{
  "n_layer": 12,
  "d_model": 128,
  "norm_eps": 1e-05,
  "rope_base": 10000.0,
  "qk_norm": false,
  "attn_scale": 0.125,
  "parallel_block": false,
  "init": "uniform",
  "optimizer": "cautious_adamw",
  "beta2": 0.98,
  "schedule": "cos",
  "final_lr_fraction": 0.0,
  "doc_mask": false
}
Each number is 128 + 32 x the weight over its row's rms, rounded and kept within 0 to 255. Layers, rows and columns count from 0. The size above them is the row's rms in percent of the matrix's.

# layer 8 attention output (transposed), 128x128, rms 0.231, rows 30-47,94-111, columns 0-127
size [112  91 102 104 117 108  98  96 104  85 102  92 103  88  81  97  86 110 100 110 101  96 110 100  96 108  86  86 118 104 131  82  77 100 107  88]
[[135 106 181 118 157 126 133 161  67 137  98 162 188  88 110  89  56 138 165 133 110 122 155 165 148 157 131 208  67 117 115 175  97 138 142 122  90 107 118 146 160  91 109 154 116 136 123  93 163 151 124  83 127 176  61 140 176  96 126 102 112 142 117  93 204 139  79 148 116 124 147 197 141  92 146 146 192 179 136 115 178 176 144 111 130  93 170 149 124 119 105  90 156 157 112 103 102 151 151 144  79 106 131 129 163 135 139  80  74 115 132 138  75 117 144  83 104 108 126 154 127 141 139 137  98  91 142  44]
 [ 77 130 180 123 136 138 148  86 149  99  95  77 164 161 119 117 113  98 192 113 169 125  99 107 110 159 150 130  87 152  86 116 106 109 139 138  94 170 140  61 112 105  91  47 145 122 167  95 106 136 128 119 114 118 178  99 146  87 120 158 109 114 148 152 104 117 163 117 153  88 192 135 144 151  97 187 167 111 165 142 156  86 204  56 141  96 126  96 117 138 114 128 189 142 123 118 132 147 133 181 143 134 112 185 186  64 140 122 115 179 109 140 127 161 139  71 131 125  82 157 157  53 117 126 152  97 137 172]
 [144 102 142 116 182 126 149 162 171 124 127 160 134 160 117 107  73 107 187 117 130  94 147 132 183 141 149 133 148  97 140 176 146  61 121 157 113 140 177  60 137 134 145 124 157 140 127  95 124 103 174  95 145  89 112 129 106 150  87 108 120  92 112  87 135 162 179  68 141 130 155 108 134 145 101 125 140  82 147 119 123  96 144  88 157 132 137 182 136 137 111  36  91  66 180 125  94 102  97 168 145 105 132 192 145 152 158 138 120 156 128 222 113  94 132  64 169 132 115  54  98 127 153 126 147  65 105 152]
 [164 124 127 152 109  69  99 121 127 148 120  91 128  66 160 138 136 155 108 100 125 158 147 168 119 110  72  92 143 136 131 100 167 139 142  95 125 133  81 171 117 144 113  97  80 139 117 111 157 138 142 174 146 147 187 175 148 105 162 231  86 144 110 162 153 115 109  92  91 154 115 130 107 166 113 106 158 144 187 152 125 186 116 104  82 129 186  73 172 156 110 108 100 151  33 125 167  82 146 133 124 151 146  98  99 113 113  69  60  98 150 139 126 129 160 172 155 124 158 161  92 130 131  75  80 150 165 148]
 [141 139 148 156 133 161 122 106 135 105 130 164 125 111 188  93 186 173 117 101 111 155  95 110 140 185 159  61 108  94 108  41 141 191 129 116 130 116 114 117 117 101 161  90 128 172  78 118 156 157  83 178 153 140 147 148 142  83 110 120 162 134  99 123 104 162 157 152  80 106 145 206  95 124 204 120 194 123  76  65 128 162  97 105  95 121 153 135 111 135  48 104 131 141  94 165 135 148 130 141 138 135 133  90  80  92 129 198 101 174 153  86 119 130 147 121 120 160 114 114 158 121 117  97  91 173 139 104]
 [108 160 141  86 153 101 126  96 169 151  88  77  94 113 106 118 153  74  86 128 164 175  78 172 153 140 107 137 115 111 121 128  97 154 109  83 138 137 109 151 108 134  84 196 174 100 103 146 107 150 147  96 125 114 166 143 136 153 147 168 130 133 118 134 205 130  76 121 170 166  63 129 161 156 125 132  90 165 161 139 118  82 113 133 188 138  83  67  96  98 123 106 153 106  78 140 141 147  91 114 201 138 119 133 170 158  97  64 193  76 119 141 113 136 136 175 117 164 169 139  89 138 143 109 151 167 150  51]
 [ 88 143 171 168  89 133 145 122  93 143 132 114 125 167 148 169 135 125 150 116 129 161 121  81 130  87 158  76 163 140 201 159 143 129  87 100 102 159 105  86 137  85 157 130  88 146  86 131 119  88  55 222 158 119 174 116  90 101 148 107 158 172 103 149  67 121 174 185  45 158 139 144 134 124 136  88 155 107 115 156  81 115 126 118  81 145 124 194 108  84 115 138  61 146 153 142 133 122 142 182 128 149  91 127 134 145 125 167 107 143 155 127  97 131 128 108 126 135 131 112 163 125 120 126 107 111  70 219]
 [136 138 159 147 152 182  47 158 144 167  82 156 119 108 185  93 122 144 124 145 146 133 172 128 108 141 138 119  93 137 101 139  90 122 182  84 174 146 144 143 110  81  94  96 125 142  88 173 154 176  46 160 136 157 165 106  80 133 122 190  90 171  96 123 141  58 138 145 125  93 122 130  83 131 111  78 170 153  96 160 163 142 138 109 127 115 142  94 110 159  34 184 111  64 105 204 118 138 138 135  94 145 109 120  98  82  99  91 144 124 112 145 146 139 132 137  99 178 117 161  95 122 142 133 110 183 142 136]
 [168 154 143 149 110 106 131 122 119 176 144 177  91 118  98  80 212 152 148 159  97 100  16 139 102  61 124 109 111 121 178  75 165  93 143 172 191 125 146 130 159 166 160 156 153 131 131 143  74 128 141  67 129 117 168 153 118 119 115 176 109 145 150 159 159  81  79  94 170  90 117 176 165  95 151  86 149 125 144  93 131 103 129 181 182 162 129  97  66 149 122 176 122 102 114 189 122 120 162 134 121  91 128 113 131 152 133  76 146 126  97 132  86 109 141  99 128  88 115 137 111 149 118 104 105 139 136  90]
 [ 78 124 128  42 174 166 153 148 195 115 104 112 183 155 119 106 118 158  92 133  78  82 134 162 115 147 139 132 138 145 124 177 106 132 142 154  93 105 133 121 168 136 128 165 115  97 122 131 118 132 139 102 138 169 168  88 116 172 136  98 121  71 157 136 146 145 134 135 134 155 145  88 144 117 131 105 149 171 142 209 125 148 105 106 170 106 135 155  86 146  74 116 182 123 116 104 123 115 126  66 119  65 167 121 144 124 172  58  83 112  99 155 130  52 125 150 175 162  88  52 114 145 112 178 124 161 160  59]
 [160 189 119 133 143 182 151 110 128 114 163  62 138 156  62 130 129  50 140  80 165 141 192 159 128  98 151  54 182 163 150  97 120 140  94 145  92 122 124 117 102 153 144 106  73 149 178 112 119  98  69 225 111 120 174  94 102 116  95 115  70 106 122 153  89 111 117 175  84 110 155  66 131 175 134 150 160 107  86 146 167 120 111 126 141 142 124 152 123 186 129 136  95 113 136 168 106 109 165 126 161 170 111 132 147  80 154 144 106 156  78 108 184 139 157 106 126 146 128 126 122  94 153 118 102 139 117 152]
 [126 127 112 135 155 110  67  89  84 154 139 102 127 167  85 146 107  60 120  99 150 138 114 124 137 124 110  75 172 147 115 110 127 161 112 119 152 127 100 146 191 171 142 157 154  79 132 150 112 128  18 151 167 137 145 129 145 153 122  96 144  92 130 154 105 111  85 152 159 157 132  80 134 141 180 146  90 123 171  96 130  94 122 196 181 129  73  65  58 158 141 191 103 109 139 119 174 122 182 102 162 138 138 100 169 146  94 120 151 109  36 102 164 112 136 166  82 137 156 113 131 115 151 127 133 166 149 147]
 [100 120 124 168 139 155 159  64 192 188  78  47 102 130  73 130 114 157 143 128  73 123 124 138 110  93 156 117 147 164 107 160  94 155 110  89  69  88  91 125 115 176 164 160 131 142  84 157 144  92 163 192 171 121 116  69 143 157 133 109  86 150 105 146 138 142 135 140 109 128 149 151 143  87 138  95 136 144 124 160  62 185 130 122 148 118 114 165 174 105 118 131 151 100 136 106 152 140 120 163 184 119 106 153  77  89  90 143 125 140 148  88 129 119 190 145 195 130 102 116  62 182 155  89 162  86 120 113]
 [143  89 117 173  77 154 187 193 115 174 157 153 166 130 132 157  82 164 138  80 116  89 142 106  86  49  85 157 168 164 200 116 128 105 119 154 123 136 134 189 124 104 142 136  54 149 150 124 174 146  78 155 172  88 150  91  95 104 126  69  90 135 119 148  88 117 137 146 107 168 111  99 135  98 120 144 167 130 141 127  58 137 130 111 121  94 156 161 160 145  90 164  69 115 163 144  88 127 128 185  83 171 115 124  80 168 133 181 116 148 119 150 118 115 120 108 128  80 120  82 120 161 145 108 145 105 114 166]
 [127 108 155  99 114 120 158 127 140 135 128  84 161 124 142 152 146 121 104 112  75 109 137 161 160  78 107 111 165  88 127 152 152 142 121 125 162 137 157 205 116 196 142 134 106 181  99 106 154 140  95 138 153 133 175  66 150 148 150 132 130  94 139 119 149 153 140 139  89 110 159  96  96 161  89 152 137 115 154 135 137 152  90 106 134 119 177 168 132 167 124 167 113 152  82 138  94  67 111  50 113 118 160 161 136  80 119  34 114  45  80 131 156  93 144 149 163 117 136 132 155 132 127 134  45 161 209  69]
 [ 74 110 125 155 139 146  64 140 146 123 174 185  95 139 101 179 165 130 143 154 121 118 135  75 103 133 118 175 138 107 102 198 126  89 116 134 138 128 104 116 147 126 187 118 219 152 123  68 136 105 162 135  95 118  95 193  77 125 140 119 148 159 106 168  99  86 142 113 131  73  94 103 133 122 139 100 152  70  96 124  94 107 142 140 125 123 142 158 134 172 174 188 149 106 138 130 189  68  82 142 120 124 132 128 174 125 144 125  85 118 121 207 124 193 140  94 154 107 127  83 128 122 104 124 100  54  97 169]
 [124  88 170 161 148  74 118 131 153 136  66 118 151 157 198 108 139  82 128 183 144  88 103 114 191 153 134  69  68 135 149 133 132 114 133 117 134 195 138 126 126 121 112 168 125  76 108 150  94 114  81  69 150  90 241 150 115 106 136 172 101  99 136 144  91 144 210 145 134 175 117 120  97 159  79 123 155 178 162 115 157  83 155 120 157 133 125 128 113 136 101 110 135 141 113 168  96 140 126 100 113  97 142 159 147  93 136  88 111  42 134 120 125  96 136 103 115 128 134 142 144  87 150 161 109 199 144 120]
 [ 54 100 134 116 109 146 193 125 111 136 117 208 124 159 128 106 145 151 147  98 114 117  67 129 122 103 134 148  89 172 154 160  45 129 107 116 116 126 127 110 132 186 132 154 181 127  79 169 106 160 196 106 113  94 130 101 101  75  88 144 128 170 135 142 123 145 174 128 131  91 169 122 178 129 121 115 185 152 133 125  61  91 164 121 220 129  89 121  54 152  98 116 141  81 165 172 143 141 119 111 138  95 165 113 151 146 145 165 105 127 132 144  69 114 136  90  92 134  96  74 148 105 131 166 161 123 121 157]
 [152 111 164 141 158 117 157  88 100 161  71  94 177  89  76 127  62 129 179 138 173  81 139 142  98 117 134 142 155 118 109 121 106 130 149 106 142  44 103 112 137 144 127 163 141 181 160 142 182  68  88 106 148 175  85 166 148 105  98 159 133 196 138 108 162 159  72 189 107 142  97 137 113  75 120 164 186 187  79 139 144 157  99  76 110 107 118 172 105 119 126 117 141 181 120 129 125 124 153 156 100 105 164 163 130 131 119  72  52 109 121 161 111 118 154 117 122 118  81 111 183 118 143 160 111 106 136 123]
 [ 79 159 135 171  99 146 151 161 153 115 110 129 117 117 113  61 143  73 199 127 131 160 105 137 121 185 170 115  89 110 150 170 136 150 133 117  86 115 146 141  88 131 149  54 118  88 127 119 119 158 126  49 115 115 114  79 128  93 145 116 122 115 170 151 147  76 199 108 133 151 186 157 169 118  88 144 148 128 141 116 173 104 165 118 108 110 114  47 127 125 138 106 151  84 118 127  70 154 129 188 143 128 118 208 115  87 153 166 141 193 127 119 102 133  76  52 152 134 113 120 124 139  98 128 164 135 166 173]
 [188 116 173  91 133 128 156 115 160 113 125 128 149 126  50 118  77 156 140 145  93 105  99 115 184 123  95 131 122 106 118 144 152  72  99 140 170  95 177  90 146 134 177 170 166 173 118  98 126  92 126 173 143 158 150 163 141 127 175 180 151 130  63 130  99 166 101  93 125  80 107 103 114 157 129 136 157 116 166 134  99 126 118  56 180 116 129 209 111 140 147 113 112 133 191 132 125 107 126 150 124 116 173 146 121 148 104 111  62 129 104 168 100 157 143 111 155 105 113  49  96  86 182 152 103  46 113 127]
 [ 99 134  90 156 142  92 100 124  93 128 106  96  72 123 157 126 113  84 130  88 155 112  90 219 154  91 100  44 117 164 129 105 142 109 113 111 121 124  99 131 141 204  94 114 103 117 168 148 114 143 145 111 129 137 169 101 143 139 131 173 108 171 170 135 196 123 146 120 164 157 142  62 103 134 114 161 131 114 154 118 142 171 179 162 138 119 138  76 135 149  73  91 151 159  49 142 155  55 110 134 180 143 123 104 129 106 120  82  94 138 138 135 117 135 123 206 165 111 137 149 100 115 124 118 126 199 182 181]
 [136 130 179 125 132  87 126  75 111 125 129 149 104 138 161 185 119 202 136  89 161 134  90  93 101 135 132 105 141 107 100  59  97 176 167  86 152 118 101 137 126  89 170  72 108 150  70 121 150 146 106 171 143 147 106 161 129 131  96  86  95 168  64 104 121 166 119 171 121  80 144 159 123 143 215 146 176  82  97 108 181 139 138 124 127 140 165 116 108 154  94 169 142 132 115 181 146 131  84 149 164 121 140  36 108 111  91 113 122 153 182 104 186 137 195 142  96 105  98 138 141 146 145 123  92 112 147 108]
 [ 75 161 122 151 124 120 149 111 190 144  96  84 124 132 113  66 133 100 108 140 202 189 113 155 119 140 101  91 134 120 138 156 108 142 142 169  88 120 131 138 131 122 134 174 138 112  99 134  90 140 156 113 135 119 128 106 133 120 122 129 104 147 113 143 162 160 142 116 179 194 119 137 186 221 116 113 117 161 182  92  95  61 134 115 149 114  73  44  55  81 129  73 116 152 121 114 102 102 134 175 172 151 150 173 163 163 112  62 203 121 113 140 102 101 112 177 145 155 144 109 102 104 124  95 157 134  98 102]
 [110 119 162 145 105 133 125 107 118 114 140 137 168 150 159 189 143 104 109  90  91 161 139 129 161  57 148 157 109  74 190 159 139 112 102  97 149 123  60  99 151  86 167 127 134 140 149  71 146 115 114 168 139 133  96 103  89  94 168  32 148 173 116 188  86  94 129 144  70 117 142 159 149  82 144 121 151 148 137 164 150 189 143 139 146 111 156 176  92 148 113  90  89 119  88  87 161 150 144 146 146 140  70  75 104 142 149  67 160  96 151 146 121 142 107 141  86 182 145 139 165 173 137 137 118 105  85 185]
 [ 67 101 127 141 132 123  86  90 147 167  83 110 165 122 122 124  81 146 178 147 169 131 105 130 110 115 152 111 125 129  31 167  72 129 189  98 189  80  88 144 136 120  98 122 107 123 132 153 171 174 122 158 145 162 122 131  77 148 122 159 120 229 149 155 133  87 109 168 176 121 156 167 148 114 128 136 131 141 119 177 109 132 110  95 125 159 119  96  52 127  85 108 132  55 101 144 114 127 136 171 124 134  64 171  93 119  91  81 172 124 108 140 150 151 154 129 100 166 100 164 129 134 185 155 110 115 127 175]
 [176 133 123 146 112  94 195 122 121 145 141 143 115  91 112  95 162 188 153 158 142  89  92 119 140 153 107 105 168  73 142 101 121 123 173 198 152  80 179 127 137  77 124 126  94 147 118 115 142  85 132  96 143 134 115 155 117 125  60 155  58  98  79 163 145 110  86  88 183 150  74 167 119 159 181 130 117  92 114 104 181 107 147 164 142 143 118 124 138 105 137 109 146 107 144 175  81 157 140 163 221  71 174 143 144 141  87 147 124 149 113 100 100 118 151  91  94 105 148 109 110 185 117  80 150 145 110  68]
 [128 117 125  84 196 165 169 109 174 139  94  81 189 156 108 106  63 163 103 172 112  93 135 120 109 129  96 104 176 172 127 169 104 116 139 128 113  88 157 116 136 119 111 147 115 118 108 170 115 122 119 155 139 175 139 125 114 160 168 137 132 112 198 119  84 169  85 162 127 138 146  83 117 114 153 123 162 155 126 195  84 140  75  65 118 117 129 175  67 113 135 123 160 167  99 125 123 135 141 137 119  68 188 179 155 127 110  71  95 129 111 175 113  73 190 125 163 136 105  35 106 115 140 149 109 114 157 105]
 [219 177 137 112 124 149 123 136 119 102 180 117 115 142  64 178 106 125 107 101  95 112 108 142 129 110  97 148 171 152 120 122 105  76  78 136 152 162 116 159 104 185 142 147 134 153 152  65 121  86 163 196 154 139 163 101 160 121  87  94  73  92 128 134  85 104 109 138  87  80 114  89 113 159 168 142 113  82  89 122 178 143 115 140 188 166 155 164 146 172 130 159 192 118 109 149 165 117 117 108 116 162  96  36 158  87 116 122  99 145  96 100 162 164 168 141 134 147  82 160 113 107 167 118 115 134 128  87]
 [134 136 155 165 124 117 117  70 127 151 135  82 136 154 110 117 131 115  98 106 137 128 157 100 130 137 117 143 156 128  55 102 127 116 140 153 133 133 102  85 177 106 109 139 118 121 139  62 165  95 150 189 164 119 124 148 161  97 110  76  98 152 105 174  71 166 153 150 169 109 130 123 133 211 194 157 117 143 167  56 142 143 115 150 174 129  61 106  96 164 132  96  86 109  97 130 166  86 151 119 155 155 182 120 153 171  51  95 134 102  54 128 101 112 121 209 124 168 140 132 153  75 163 103 131 135  95 117]
 [ 95 113 129 178 103 155 121 113 192 209 100 104 120 149 111  98 135 143 135 160 123 139 103 166 119 129  89 103 144 176 144 172 105 131  99 102  56  90 118 152 117 210 181 172 127 114  92 149  98 152 106  78 121 117  71 113 166 152 153  56 110 175 123 142 106 144 159 143 166  93 166 142 161 101 128 113 131 131 118 195 102 197 121  90 105 136 121 124 103 130 133 111 140 126 154 148 119 174 104 184 140 100 152 151 111  70  95 116 132 110 131  75 117  82 127 118 183 151  60 129  88 139  95  87 120 133 186 182]
 [114 106 128 141  87 105 154 159  99 137 169 159 129 135 162 158 149 155 158 108 132 112 128  94 129  69 148 188 178  97 175  95 100 116 135 117  88 157 135 136 112 131 112 118  81 152 173 144 178 117 107 121 148  61 149 157 126  99 139  71  48 101 125 162 108  91 135 131 113 180  64 130  87 117 136 132 102 105 104 171  82 171 148 126 145 114 172 141 182 160 105 146 132  27 181 146  77 144 105 142 127 150 117  99 127 137 155 218 111  85 145 113 131 149 153 114  84 125 123 124 130 223 127 145 165 129  99 107]
 [151 115 136 139 172 144 109 181 140 117 108  65 139 139  81 158 127  74 111 101 116 104 124 112 131 122  93 126 132 124 152 173 114 120 105 131 162 104 123 167 113 158  72 157 147 135 160 142 151 113 111 154 199 128 189  56 172 108 142 112 124 148 169 131 144 168 127 185  70 151 153  75  70 136  77  89 124 149 158 146 155 166 111  79 134 137 117 184 139 163 100 186 145 188 100 154 120  79  88  76 132 139 152 114 110  68 129  60  89  70  77 151 135 133 134 139 153 146 153  97 125  62 160 126 102 109 175 143]
 [ 73 105 125 123 134 150  63 125 199  56 150 167 134  94  66 157 119  84 110 130 148 153 156  71 167 118 144 178  75  78 119 157 145 124 107 140 171 110  96 131 131  73 166 146 187 134 166  81 143 121  94 202 110 101 137 149  84 104 181 112 150 151  67 152 147 139 142 129  78  58 106 111 173  95 138 103 149  99 124 144 114 126 144 112 131 140 115 134 112 135 143 137 149 117 150 125 153 165 100  97 146 140 126 132 121 137 157 110 127 122 129 194 146 197 128  52 124 176 151 116 148 105 176 113 129  64  84 166]
 [ 83 141 135 200 119 111 132 139 123 109  73 154 138 113 204 103 116  58 129 130 144  79 137  93 134 178 130  96 105 103 132 133 157 183 148 109 138 197 149 101 172  61 121 156 125  70  99 111 100 137 131 115 137 149 169 129  96  73 117 189 149  88 113 127 136 120 201 124 130 114 160 166 119 176  97 137 203 178 200  90 164  65 178 130 139 107  95  66 128 102 146 111 113 139 136 144  76 112 114 117 149 118 140 132  92 118 121  67 150 141 165 161 103 129  86 104 155  99 163 109 124 118 143 133 165 140 104 118]
 [103  92 161 133 107 112 167  93  87 185 120 142 165 123 193 113 112 143 106 106 112 114  73 147 147  82 144 162 152 137 180 171  61 120 172 110 133 158 172 163 143 145 115 113 139 165  58 139 129 148 149 154 114 141 100 121  97  76 119 172  53  91 134 135 123  95  87 122 148  76 171 172 158 146 143 119 187 145 118 159  82  98 164  90 182 117 158  92  41 123 120 143 125 127 124 121  96 107 120 118 147  74 176 142 172 147  84 154  95 122 144 127 107 130 180 141  53 159 121  82 142 162 177 153 125 131 117 122]]
# layer 8 attention value, 64x128, rms 0.18, rows 31-48, columns 0-127
size [105 101 103 105 107 105 104  99  93 109  93 113  88  84 105  92  93 107]
[[ 91 119 141 109 138  90 117  89 140  94 141 154 136 109 119 105 151  96 172  99 176 157 147 121 145 151 128  95 118  68 134 125 120 177 123 128  91 123 151  89  95  95  60  58 133 126 158 107 109 130 143 152 133 134 156 139 160  48 117 176 146 100  87 117 110 131 145 183 142 135 160 175 154 116 150 132 135 105 150 151 149 134 234  67 162 129 143 102 167 158 108 147 157 172 157 135 126 142 114 148 130  87  93 177 154  65 116 150 102 183 119 145 174 159 184 163 116 117  91 163  80  41  92 108 179 138 117 155]
 [131  71 144 129 159 109 104 100 206 149 129 127 147 164 153 176 141 119 128 121  93 158 138  88 167 163 167 106 134 167 105 136 159  59  76 136 150 174 163  71 155 142 127 145 157  97  98 100 111 150 181 139 137  84  94 170 107 171 135 150 112 154 117 106 119 180 142  88 170 162 151 138 133 125 123  92  95 104  92 157  89  96 120  54 161 118 137 183  67 156 115  57 106  66 185 116 163 118  88 123 154 117 131 164 147 173  95 119 156 136 155 146  70  88 165 105 144  81 110 120 131 154 156  83 122  81 139 141]
 [148  96 113 118 138  71 127 159  76 102 194 117  82 131 145 104 107 171  77 123  91  49 164 158 132  71  72 110 132 130 110 150  94 167 200  92 135 121 133 129 116 108 123  84 127 116 114 137 139 138  88 133 150 114 178 113 170 112 152 199 115 163 136 183 165 105 150  77  99 127  72 116 122 118  85 172 134 159  97 159 119 159 177 193 110 143 163 171 139 195 122 136 112 156 103 153 173 108 142 159 127 156 128  83  98  97  75 105  65 181 124 146 170 111 109 134 167 146 156 131 128  89 121 124 122  84 149 138]
 [170 163 133  80  99 141 133  89 113  95 124 141 111 163 167 120 175 190 140 150  95 109  79  89  82 143 152  84 144 118 133  87  96  58 130 118 179 135 128 152 178 110 198 149 105 103  95  80 140 125 101 151 144 192 165 101  64 102 120 174 139  95 103 135 137 175 145 119 122 108 114 157  93 176 160 169 176  89  78  96 141 110  93 134 131 105 152 118 141 155 109  84 153 139 112 182  96 189 160 155 100 137 133  83  87 100 125 130 144 152 101 163 188  92 108 120 128 164 120  67 150 116 169 109  79 110 137  75]
 [ 77 137 164  75 193 116 168 133 110 126 144  87 121 136 136  97  86 144 101  86 166 162 122 186 146 142  66 122 118  90 149 138  85 182 127 103 111 123 118 100 140 121 121 179 114 107 134 131 111 105 111 112 147  93 154  55 139 157 166 107 116 130 152 130 148 111 127 129 119 126 178 129 114 110 102 192 108 190 201 116  85  81 121 168 134  65  55 138  75 120 185 102 131 141 141 113 127 160 108 126 177 210  99 168 191 106 129 153 135 122 111 105 121 140 148 103 138 127 143 155  77  67 107 145 159 127  56 115]
 [132 148 136 129  75 116 138 127 171 137 147 189 112 104 181 181 123  78  72 142 116 114 121 140 111 115 143 141 138  98 199 130 157 156  87 120 134 125  98 123 114 128 130 122 118 160  90  71 134 117 105 229 145 210 155 119  74 164 125 108 139 119 117 168 111 128 136 195  89 157 107  95 151 191 119  66 146 144 138 108 110 146  58  68 107 161 174 144  89 148 132 112  86  98 125  91 156 146 126 138 118 112 128  84  84 155 146 134 134 191 138 172 146  97 104 111  61 126 142 131 181  92 125 109 181 152 143 156]
 [116 112  78 104 107 159  75 120 136 144 123 200 140 146  89  96 118 126 154 166 180 116 180  88  92 130  85 124 172  75  98 149 111 113 180 151 169 108 152 124 182  53 101 153  87  80  91 127 141 152  86 123 151 142 150 101  80 177 145  89 153 166 127 145 150 153 103 128 148 125 129 106  81 171  99  72 125 125 128 140 135 138 165 139 122 139  83 121 114 160  72  99 104  93 145 147 130 117 182 162 104 196  80 162  77  94 112 134 154 151  84 135 168 122 159 121 123 159 102 210 101  61 162 151 119 113 128 145]
 [143 133 196 107 137  87 137  90 130 180 115  83 151 129 141 119 169 210 179 101 135 109  90 166 139 122 124  66 115 124 179  93 178 120 149 167 137  93 158 103  80 110 110 196  40 153 101 146 139 135 121  56 140 119 154 162 112 152 114 151 119 144 126  70 145  92  66 108 111 111 149 174 126  85  80 154 118 102 141 137 185 107 136 197 124 176 170  97 101 111 135 124 191 117 167 149 137 141  74 129 126 121 132 144 136 132  92 160 148  95  77 102  99 125 133 132 131  86 140 121 134 146 176 160 112  95 109  82]
 [ 92 140 105 126 176 184 106 109 167 181  82  92 170 144 135 105 164 114 104 110 138 129 148 125 116 137 107  67 131 152 139 108 137 128 122 164  99 128 130  89 161 154 105 205 126  93  67 166 118 125 145 115 164 100 137  89 126 112 168  39 156 136 167 102 120 114  84 101 125 179 123  89 115 133 201 108 139 162  72 214 125 162 156 161 132  87 132 139  82 159  47 116 156 136 114  85 131 109 135  90 149 125  99 139 134 141 141  95 135  84 122  98 149  69 183 138 169 150  94  90  86 148  86 123 103 117 147  83]
 [192 133 122  90 123 133 131 156 169  76 172 107  99 159  98 117 135  59 134 138 109 118 101 169 160 144 169 153 207 166 113 106 134 123 107 145 121 130 158 123  78 178 167 118 138 190 117 136 139  96 127 161 147 123 133 153 122 148 129 107 100  96 131  83  79 152 166 144 108  93 105  75 130 163 110 119 124  99  71 109 140 128  79 118 137 146 202 174 123 181 147 193 182  62 155 157 104 150 151 117 154 112 129  63  74 115 146  99  82 177 110 146 157 150 136  98 105 156  96 146  98 111 210 161  92 121 117 142]
 [129 124 158  98 141 101  99 134 131 182 113  83 138 176 187 156  89  93 165  90 165  91 104 144 133 152 111 180 145 157 102  90 139 139 117 132  99 125 131 121 122 164  82 149 108 116 133  79 143  91  96 142 187 133 110  83 166 194 140  74  83 130 140 118 117 174 173 164 139  78 166  64 118 154 141 187 136 137 177  67 113 111  72 185 158 153 134 123  89 107 129 115 113  87 127  83 149 130 154 127 154 156 193 123 124 113  87 125 136  84  62 132 147 116  85 108 113 153 131  83 128  88 193 162 139 185  89 138]
 [147 120 141 127 125 122 182  95 167 156 127 117  99  83 161 126 168 176 112 154 103 126 101 146  88  57 146 131 140 131 168 132 103 161 132 128  76  95 104 145 147 158 129 189 142 100  67 166 113 111 110 175 121 169  89  81 145  78 120 104 137 153 116 173  69 138 166 156 170 165 151  97 105 125 152  85 149 177 105 148 103 193 159 113 132 112  83 129 152 131 146 100 202  60 120 144 126 126 152 158 185 137 103 185  94  65 106 125 126 128 153 111 146 102 168 141 165 116 127 141  37  84 101  98 148 121  72 135]
 [141 127 141 175 108 110 144 178 165 124  72 133 138  75 122 220 113 105 108 138  92  75 122 148  94 132  95 140 170 165 167 183 158 112 158 145 117 114 138 165  89 143 123 153  92 133 135 184 157 149 146 128 143 108 141 192 109 125  77  82 131  65  88 117 133 152 143 167 157 176  93 103 104  87  51  94 135  69 104 140  72 124 116 136  57 144 163 131 140  92  98 156  98  81 155 149 128 144 129 135  93 102 125 108  83 160  98 138  84 138 166 177 119  75  81 138 172 136 132 104 159 116 155 163 166 161 134  95]
 [147 121 134 189 174 153 139 150 113 151  89 130 116 135 133  99 158 104 112 132 106  73 131 142 155  81 119 141 134  88  76 185 134 123 142 157 127 161 180 115 128 120 153 129 143 222  71 144 122 100 111 201 203  95 146  79 160 138 132  96 133 150 168 136 115 120 165 134  89 156 133  94 151 126  70 125 107 145  95 150 115 137 161 119 110  99 122 153 122 124  82 170 206 171 115 128  67  60 151  87 135 139 144  95 140 122 115  77 110 140  74 119 118  97 108 132 183 143 117  69 155  55 127 155  97 112 178  88]
 [ 82 120 114 149 110 158  77  92 195 157 147 148 167  96 153 146 110 111 170 131 128 116 126  91 197 142 125 156 111 127 123 193 172  72  93 162 182 157 122 152 115 111 184 125 211 143 168  19 146 137 131 125 132 142 163 177 106 147 114 168 130 156 133 162  96  74 131 130 141 108 119 117 180 152 122  73 114 133 142 175 135 128  89  79 136 165 105 131 130 164 148  88 145  97 128  47 142  57 104  98 143 107 127 121 159 122 125 118 131 124 142 145  89 161 112 116  84  62 119 132  98  87 159 148 128 138 153 109]
 [ 76  85 147 170 146 131  92 153  96 156 117 129 147 161 135 177 119  53  96 111 199 122 142  97 159 170 127  96  47  85 148 120 126 135 137 123 112 160 114  75 114  70 101 129  86 125 157 124  97 122 103 108 144 106 191 103 128  46 128  99  83 116 123 161 147 150 142 117  97 162 120 167 144 149  74 195 106 157 195 163 157  65 163 125 177 119 132 101 151 170 102  64 144 144 145 168 109 167 106 126 121 168 148 156 152  98 121 141 130 169  95 110 150  80 139  91 143  92 110 114 186 146 132 105 169 136 114 139]
 [ 71  95 118 111 128 134 100  96 106 175  88 147 164 115 135  54 188 139  99 121 165 131 135 129  90 105 110  69 117 130 163 129  83 119  85 152 138 137 130 114  76 157 153 193 101  66  45 149  87 159 176 101 144 136 149 130 142 130 151 109 139 132  99 118 125  68 160 112 165 143 107 169 183 140 122 136 122 102 196 103 112  87 178 140 188 134 119 148  78 135 112 114 114  95 151 180 137 179 144  60 128 115 143 147  83 120 154 154 168 122 107 112  97  98 175 128  76 123 105  98 134 105 186 141 154 180 112  86]
 [149  92 116 148 139  68 118 190 153 154 131 153 131  97 152 113 151 154 119 151  96 100  99 112 129 186  94 104  87  94 173 133 129 198 140  95 153 154 106 152  76  97 121 120  61 160 154 134 132 155 115  93 108 143 147 120  99 152 144 201  99 167 104 113 134 125 151 156 155 132 101 153 170 120  70  65 148 119 124 199 176 102 127 125  92 139 150 122 118  59 157 209 126 113  83 171 110 112  81 116 123 167 112 142 132 186 125 132  80  94 142  72 103 187  70 132  92 111 139 130 155 110  93 117 134 112 127 193]]